Weights of a small transformer language model.
Size: 15 layers, width 128, 2 heads of 64, MLP 256 tanh GELU, vocabulary 8192.
Architecture: LayerNorm before each block, learned positions, biases, tied embeddings.
Training: a variant of Muon for these matrices, 144M tokens.
Each number is 128 + 32 x the weight over its row's rms, rounded and kept within 0 to 255. Layers, rows and columns count from 0. Numbers have three digits each. The size before them is the row's rms in percent of the matrix's.

# q: layer 9 attention query, 128x128, rms 0.141, rows 0-46, columns 64-127
# k: layer 9 attention key, 128x128, rms 0.145, rows 0-45, columns 64-127
q0 079:144100134158114145138139123132145102169121104125165110173144193098147130057175078142092109130168181141052151099065180144141081169116109115169109116147044133130116112088109201074210145176110111
k0 077:162148147103130165152121124165092119103133084102164157121147173118137139134135142150064188144140156186107148109118169124144092122092148121128098111086090142117093088140158210107182134168132094
q1 087:118092124107144117130149203118153115114166107142071150109107166151148140170147097184150100093102163126152126146104159218115126156117179132158157150084186071100133121188175031151149152104143118
k1 086:081106121151158153111175196068152153108183118117095095163126108040130172143119081151153094154147186100118129126092154181096118191085114097165115172129119111135107130153097083149165125052134141
q2 083:191130163119122179167113136123120138082155135128115131209153104077122182119110154159089119161127180121109111166120175112150120089089117112138093163151068150185155194159105142116060156172132085
k2 072:184081178114124102140128156180108088117135139073140184214162144081132148132149154116121124137077130221078140144109215137153107115143114157120136128165132159134112149138133088108073140206140103
q3 086:112085109125110127110111099166217206112084166136141153168118154097144109153168085115058143156099130099119148123152149113094110118176137192125153110171130133121126044119159149166155103133120138
k3 083:136166113141118174154157095137151094095106109131146142143137156167134126130167097145154075138112109129113134139082080126116158087101146164118139179085132136104136041088111191142106129151103080
q4 085:125118135101091180120030111130052085107110118116171110096175100093089161052104156168077124179119060160115096150125120099153119148122118146160152139123106121170171123147134144066131136156151111
k4 085:106126160074085193165086150148085130124140117145126127099153158183134139072148092095105152103108079126134172124140160129088108153146166123178172115129095113118136185185122109087133138124145112
q5 091:225174084144093157138192152111114119089123128110139120141133090201123109169133096137154083048122072152087129113085161155070167103100102150112138150083200138088095179071171141129098118175088127
k5 079:205169109202104159114175118093102103114078130089137122122126069180103088162100070165105114098145103158134139121171169099079118140087079145189170146092156142086108161160210131128089094158123112
q6 078:120070073096097108102135119182104103077106119139070134088138103127151145153093149097064186107078162167112051128171113089200121094095119121167158107162130148168119102097159148134142150119156112
k6 076:150113096113144109142113173149130084096086084143132135084088104195160108135122115044140150082137117099102105102146094102171083069041137105132164092143104121137138118172170110099153166084129129
q7 090:101145103099089121126096144084118118118129106117132174101172086107148151145125161165132156169132165199167094178133138075132144133127112122101083119114088175183090107075150136163164109072134157
k7 077:116182154097116099115122140134155095147108128080142191118116106126168166155154093139110109133082105127214134152156105083156126156170129118177179133101077117167063141078136141087169121092139153
q8 075:100170077158133165161175139095063138169126091112128112100128137099220125170116050083137104139164161116145115165159148161193143103193104102147065148137127119157154104093097183166118128108154171
k8 077:140185122168093134094144110137079120109173119084144107125092089098141085185156123082092144169099141162172137183145110179213143084173123140146044138165156110085118060060165150174126085128163159
q9 087:104101115151094142074162176134190164158159214162115163139149147124163098143145118106125129109124126162123100179086119140122117087156119099111092124151145167166116177140091123175071119158099136
k9 080:121065142067069174117167122162186133124138161138175154131118159097116116180153104129150093083091149129145113159080110116127150109158156135059107129163157125107118149144161142152061133074127118
q10 080:118151113173120113148127140182098181147146176089108208071155144181082134107140131141161119142141154177140125158110092134164107115210090084103073110115098134128133159135130164086114129138135127
k10 080:175156130193137113184130119097114155075132202104137178136131130170115087100114106108150137119131162096138117105190154139134122092159093062113094150148123078117133154104140180099111093174151154
q11 076:089174128207128105108098152141137101131126101139202117180125137058126158134133206111134108086110122072128168117123154119100127138142180112131070125136152125109099117093126109199106150112138108
k11 078:116185151142127134149114086169106101137062121127141117112155068104158159159033124124099145113131104095115139140113145151085104113139179136144089130147142098140074110156107156172126100219130192
q12 082:154171099183136061090124146104119157128143164131151181124081115103101116187128126170111131084141141166191095159099117133172125190163176126181152091094193125123147157168158092124174115038128147
k12 084:091142136175136137112131134180133100125141172086144189113127041063047088152135130145103107091125122119159095157096122101177133155142163141160157144127169102136108161142175132089161159088144099
q13 089:189135123084126089130090127144139117124135150104085106148113131153200176123122152110164151145135095124181116162113118088107143096081114091181150113165132081169131144106140107123158168141099063
k13 082:205107088137136102117126163078096118148158153142130121118095152125160126094183155129141158179113102080113146154111151148106150173111138088161181108145131093167101067129109089121120138136099121
q14 076:127138148069117136133099155104091153101166126130091074052097060121132101137141158093140062111121157104099125104108177127150139087098195118141104129175159191146120162094128105119157078091123103
k14 076:129147154137120133135099185171087123192111117066111124053112098116142168071140139130165088142109133058109114140091136068139122092122091122159134122119098133119184162148126135112142105079124139
q15 080:071143127136060153160178124146158178188093182095122092119186145096088092146121104143090106149157139117116111036129115112123179143130159146113128190134132107169059081101092117140094113152133067
k15 079:121124145146090139097144085111089130140089117071101061138129149098074111157064123118131111139117149084140123041161107128130191184135125135115120120138145138118143098106124117095148117127125110
q16 082:120124144098124100085086098158094120144138189138106143146075171110144162097119189144134183136143212147112120106138133120139161116115116114097153166092125050103144090156189131057148144090175127
k16 077:162151116111138182114134136146147146150147113131055184142125141141141128135124163138125203110121130150157153143131103178092139063109088130109139185076140062120115140177123095071163067101172132
q17 081:102070209133124065179105090149152124159147109161137106127132153121106085168094120156155100092150150064118135125150121148069139075126071078143125138126102125158157138149149141130100108154185161
k17 076:095041124120151073130145097145138187131147091150146123089162134116095105132088118175140177096108123081116124134112141124129203115122031093145125128112117152170109085197103162175107106168186168
q18 090:095176117117099115183125137177109132116151129157144080116167080137087160100166101110163131132067194132107098178114134144073115113179124112152132091166108159149159137123149137094160116146099169
k18 091:146146118125101135128104114177101169073174113082109131181138084113087130155185110201152109180095130156051109155140201131128121061165117074158125134140128181154152115103153184087170128136105138
q19 087:169064124111139122116122187145151101095125140156136125101122168137098151100138138103157117115089063043110111129106161170119151154140095162122163138118131199180114125139086136134152117181132120
k19 084:116115128133112098177091161107150118106140137107169152177090155158117102124148126075206095125194112076136112119168163086091148064124132149140104141093132160187139097115082159139165139155118133
q20 085:054135138152146075130145097162133083049128151147150113112137119128069115130103130137178121123119163073093161138169106145156184147061174139158144113098164104035069119150103126161146106171177098
k20 089:082146181147125070115145117159124137110094057183124089092109124136147111129099138191154141119150142064096166154170098175160139131060196120165133181107116131121121138142134112094159135064174137
q21 078:141114136106143176141143086149153200114128146130108163086131122174113187178114084172132153192177108121118158119161181135154180132137095114135122164135170077125091074093170155161113154157122066
k21 073:139165139112161157134128115168172165142090149105159127068089122154121183161099127117140140143170128157154202152199116163140107160104095139148135128188211077133095082061148143151102163130129097
q22 083:111124156184123118114107133167089119143123094130159148133134122101088112190161145109075150129125123160052126106171109188152066075125114132149111081094094093124138132150142109115117080127113175
k22 084:100090147143118173144149109124101127111104079152115150121174136127186138144106108076143128118094132158063108166142122182112105108155067123133135061107102093167166171144125123090142091141076159
q23 078:147091103157142169095119098158185165125074154132171051097146135176084138140091151110094108108121142135196149055127159171171096117144105108097116087097082144168116113126120121133140152166127093
k23 076:166130096223198135095125116161150160134128125134153080076105112184087159155092117156102112096123132136165114065083140145124115075183136132143130085119020112086123124140104147114137117162107072
q24 084:156098132146131096121145141149119183104104090141074148123126023150149147165134082145144137138122101107159085098177109130083087137119189113118101122086153093117164114140115123127187123170125099
k24 080:116072171139083096143101156132100145185078154116081111141128079120152157121139117140133138197049147110180098122175079102101085105149176123161107147112166126160137104088091073119135199161121123
q25 076:155135145176113069128155138103145169110139114157097141130086183190155119111113122172123090170138100185169185119134121113072122074125124121093169110157138123149129127137121103139100141136122089
k25 076:152098078131146134091203143128146094125176134207151175098120143165131086096105128190172113156119170168143113103082101127138144120067105155109188144161140050131111098108120120106140104160160127
q26 080:069089137137124121077148180150065109144102131109171196181144123174125077126148088122063169119123140148157140169080141106072166156108108099196092155164105158149106162154089128168115070141149173
k26 077:044114135117094105092142085194151142147093192140124169173126139149146097150147102100142119121122144161093132124141136148116145150151173123137094176202094170105101168110153161173127119064148131
q27 081:157192119089117130135127126172147139127121120178134115110161080131177152162107183116131152090125109159177122108080157137122102082129123066125159197095138090111095173155123121135036135083154114
k27 078:161172156101131164117195083176152085103107142145120105103152102111122088130103171085148141102115128113121132114140146087143115101121131095102169163098130104087110178206106083194093101136169107
q28 080:153039152144180131160124088170115112157086098110129135137100142140135113087196153133093096112099097155073125124140105180108033141138119156138133132142119144133183118109185090150103127147093099
k28 073:118079076110158166173119160099109141131159086067139164116117135116179137121179133142164118133109131106075103155109143128101116111122096138128115127178111083105141147082111164152139130103070057
q29 082:189168082092089088118191137100114168132089151048149191145098136124216087126110153140134197128078111100168142126110168100122123102141107108130109158096108175123143129139176156112111181151153047
k29 081:197131067086091162167154100071133097170088162083169144091067124117184049113105169141163139127115144176206111153121163111115087103123123104133098123157167179170122112105163131082101117196138116
q30 083:086120149076077110194134137120145175143140055122090121081140131119126076167105174160135124134129112120154109128138059108086102115095144123146119064135134138084082145105145147164157104107125158
k30 077:151110131174105103159184061169148131104113100108117123145163155110114077107100153149100167157098149135135120132087060099116110120107126121179163068080146140113106125141156114123146136152162126
q31 077:077129125132226149133160141114191112159143173105088135110144151156119107054126118086098172063129130137165156106145124144167118158098133169121134094131142109135062125164141131162125142127136119
k31 075:119109150133144110141177127127140144121120154108081123161102196103166160140155097102124121124120094161148151127111147163166137118152118190113138138100137126137103157122190112176128163087121076
q32 085:086171092151075127116124148144198160133128176087129124172111114108169139138176139152139121149128134096099151184181085063097124181183150115109083139129159156126074196120115118112099156166106155
k32 080:103133027171129124116134167135151114111109128101160120167156141108141141086175132173112097147121118113060129150143086101153167217195112152118090157129204190160085151150146135067074159166106126
q33 081:128115094099109149065056141068154119128111137189102105048167076117138159155152126126116147081186182144181112146115103110163175156088111061132125116121095124117133096164124146138126074136085120
k33 072:097124145098149098062120145126151115147069148164119142082143124129145226178117081101112171158188164123163139169114103123116138149138125153157104120142052112088171167151144151177104099067129112
q34 078:122134075137125159173118129085126099125147164152115107098098145098093096168147135128096130123135118147104090150136130136158166173177091133135123132102165136102120147144059000103142122150088115
k34 076:129105129113111166202125110153113117128184159172175158155105082071062133134118145171089135121115126135104116153135156099151190171146116130166099141139135115119105133175103084074139148106031119
q35 090:126133168070099100128113108074139141098131171148074092173176083139073143183162188125181113179085124130095110087146179152083127053098158108108124122166147120145148160082164142113092065163159145
k35 084:117157149081048070078136125106118103090088107144104171147126154120127194143078137162144095097064119186145087167116194095115181084082091086150181112122169144128153145148151115099055140124141153
q36 077:152104123100151127154142142130152105162192160100100081124073091143150092113107179126121103134155143093111189128180138116087201185136179134094175156096153142143122170100102083156156147163167150
k36 076:119110093112132133161164182162115091150156140097109158093108085124110100098082137161130103156148133085119151177113111081060232199151160152097152153104127155163124145169129110134131142079171152
q37 085:132094174164120123161110119158160165108100108201150198111155102107107155108125117167094187179098167150151147169122140121110136137179062116170104165089071117180128136100082110148149101131139081
k37 077:152078186107107105114086135185174161071141140164163134099152159164082133099123146142135164093129091165192143130174122167107169176141125155156131115127081109157117143127132088150106142143108127
q38 080:197088114128172131043116098186129093089149156065139104162139113166118120156156079202123102101156126103160142145144119130140128181142124113099158147125130134151124111144200113151116077148098166
k38 074:146119145211182094053066126125115113086163156098128102152108106155067153112110135167121120157218150075118139156132139097116169127141160089118153184119096150161144120110159126175150088148073121
q39 079:180115128135183151112127173131118171150167122105095116089115125082110173205159133111129143131163106146097192142122116118108129107090091096175088120087134173138131121104122148198141127137092094
k39 089:174113115183159115152108126149107126118162175125125142110091137111119161197148129091183125154164089206099135097146161135057089101137135064114149099081184094130099116113167119171122090154141104
q40 082:094099116153090139173180151115111115104136126101152115142077094171060129168065159174135077110126084081134141074155128125117067134152101114138154110054114105145072117115098103121152112171171136
k40 081:136114120136081143142144136126125049117097147102113087123082120156077156200021140173149080097113079109130089106101134132140124147142097101175115120107135142130120146152087109156149183162163148
q41 082:140084143157109148078057083091095136151145127123153108122083128140168100061199097145147169158148142129116145093139167114072160148139130170131136142128129093171122153143092147115079160165151157
k41 083:157146115114081185039056097151088106149129136112117118119095090135114100105163171128162192140129146158143170109109165122135172139053134173059120140170209095160077123158098137113050173121146153
q42 080:159113117131152136140167152128120112132078089142102113142131144124159098130093100104079102104090023102113131155138137072106187172083137105127150117166211166107202132121183138109119142049158205
k42 069:111157122157103114162177141129143129140133122167127127173125145151137093143139099135097094175118056085080114132123094068136122116168134111091131108172145145112201074109181189135168132085172152
q43 076:145094165156121104113127162093107187145194134114140118172127151140146095106101109140102148137114124129132118125085141116143180124197022078169095141108133120181095167170144111153158142117114110
k43 074:149148122106097090107112145133188184145163141103179123152183117167157108120061099111112133169154121192128125119097136145134138089164032108113112109129132122129090171129123146164168164118119148
q44 087:155127158162117088123189106127116099169085113156164159092118126114111171182101137060133202162163087118180144117126129094111156172173162163165168146113130121106113157116187084131080108186113121
k44 085:162051106177096125130099084084135123099131075159171148146111118149085143120153157068123150112163112063188123142170121109128158131138133133145153110139113094128144158119165069078092120222153095
q45 083:149104152176167157178133173104166129133127126125137083181129091119142104082122128147163114075129140078117096114119101114164071137109117136119161181166056188103168117139159097120120122131120130
k45 083:122069174163136136163101128162113126127141135120128115120113113120177070106125132174118152125095118142120079144116117104125121164080151176110167200142032127061158062182185108117141110075089118
q46 085:180064175174106108137100125139162112158107161123112148132126062099110113156160078118096193116132125152177127156147144101132118118146125107050138156091140138149085165111116134098104154109120091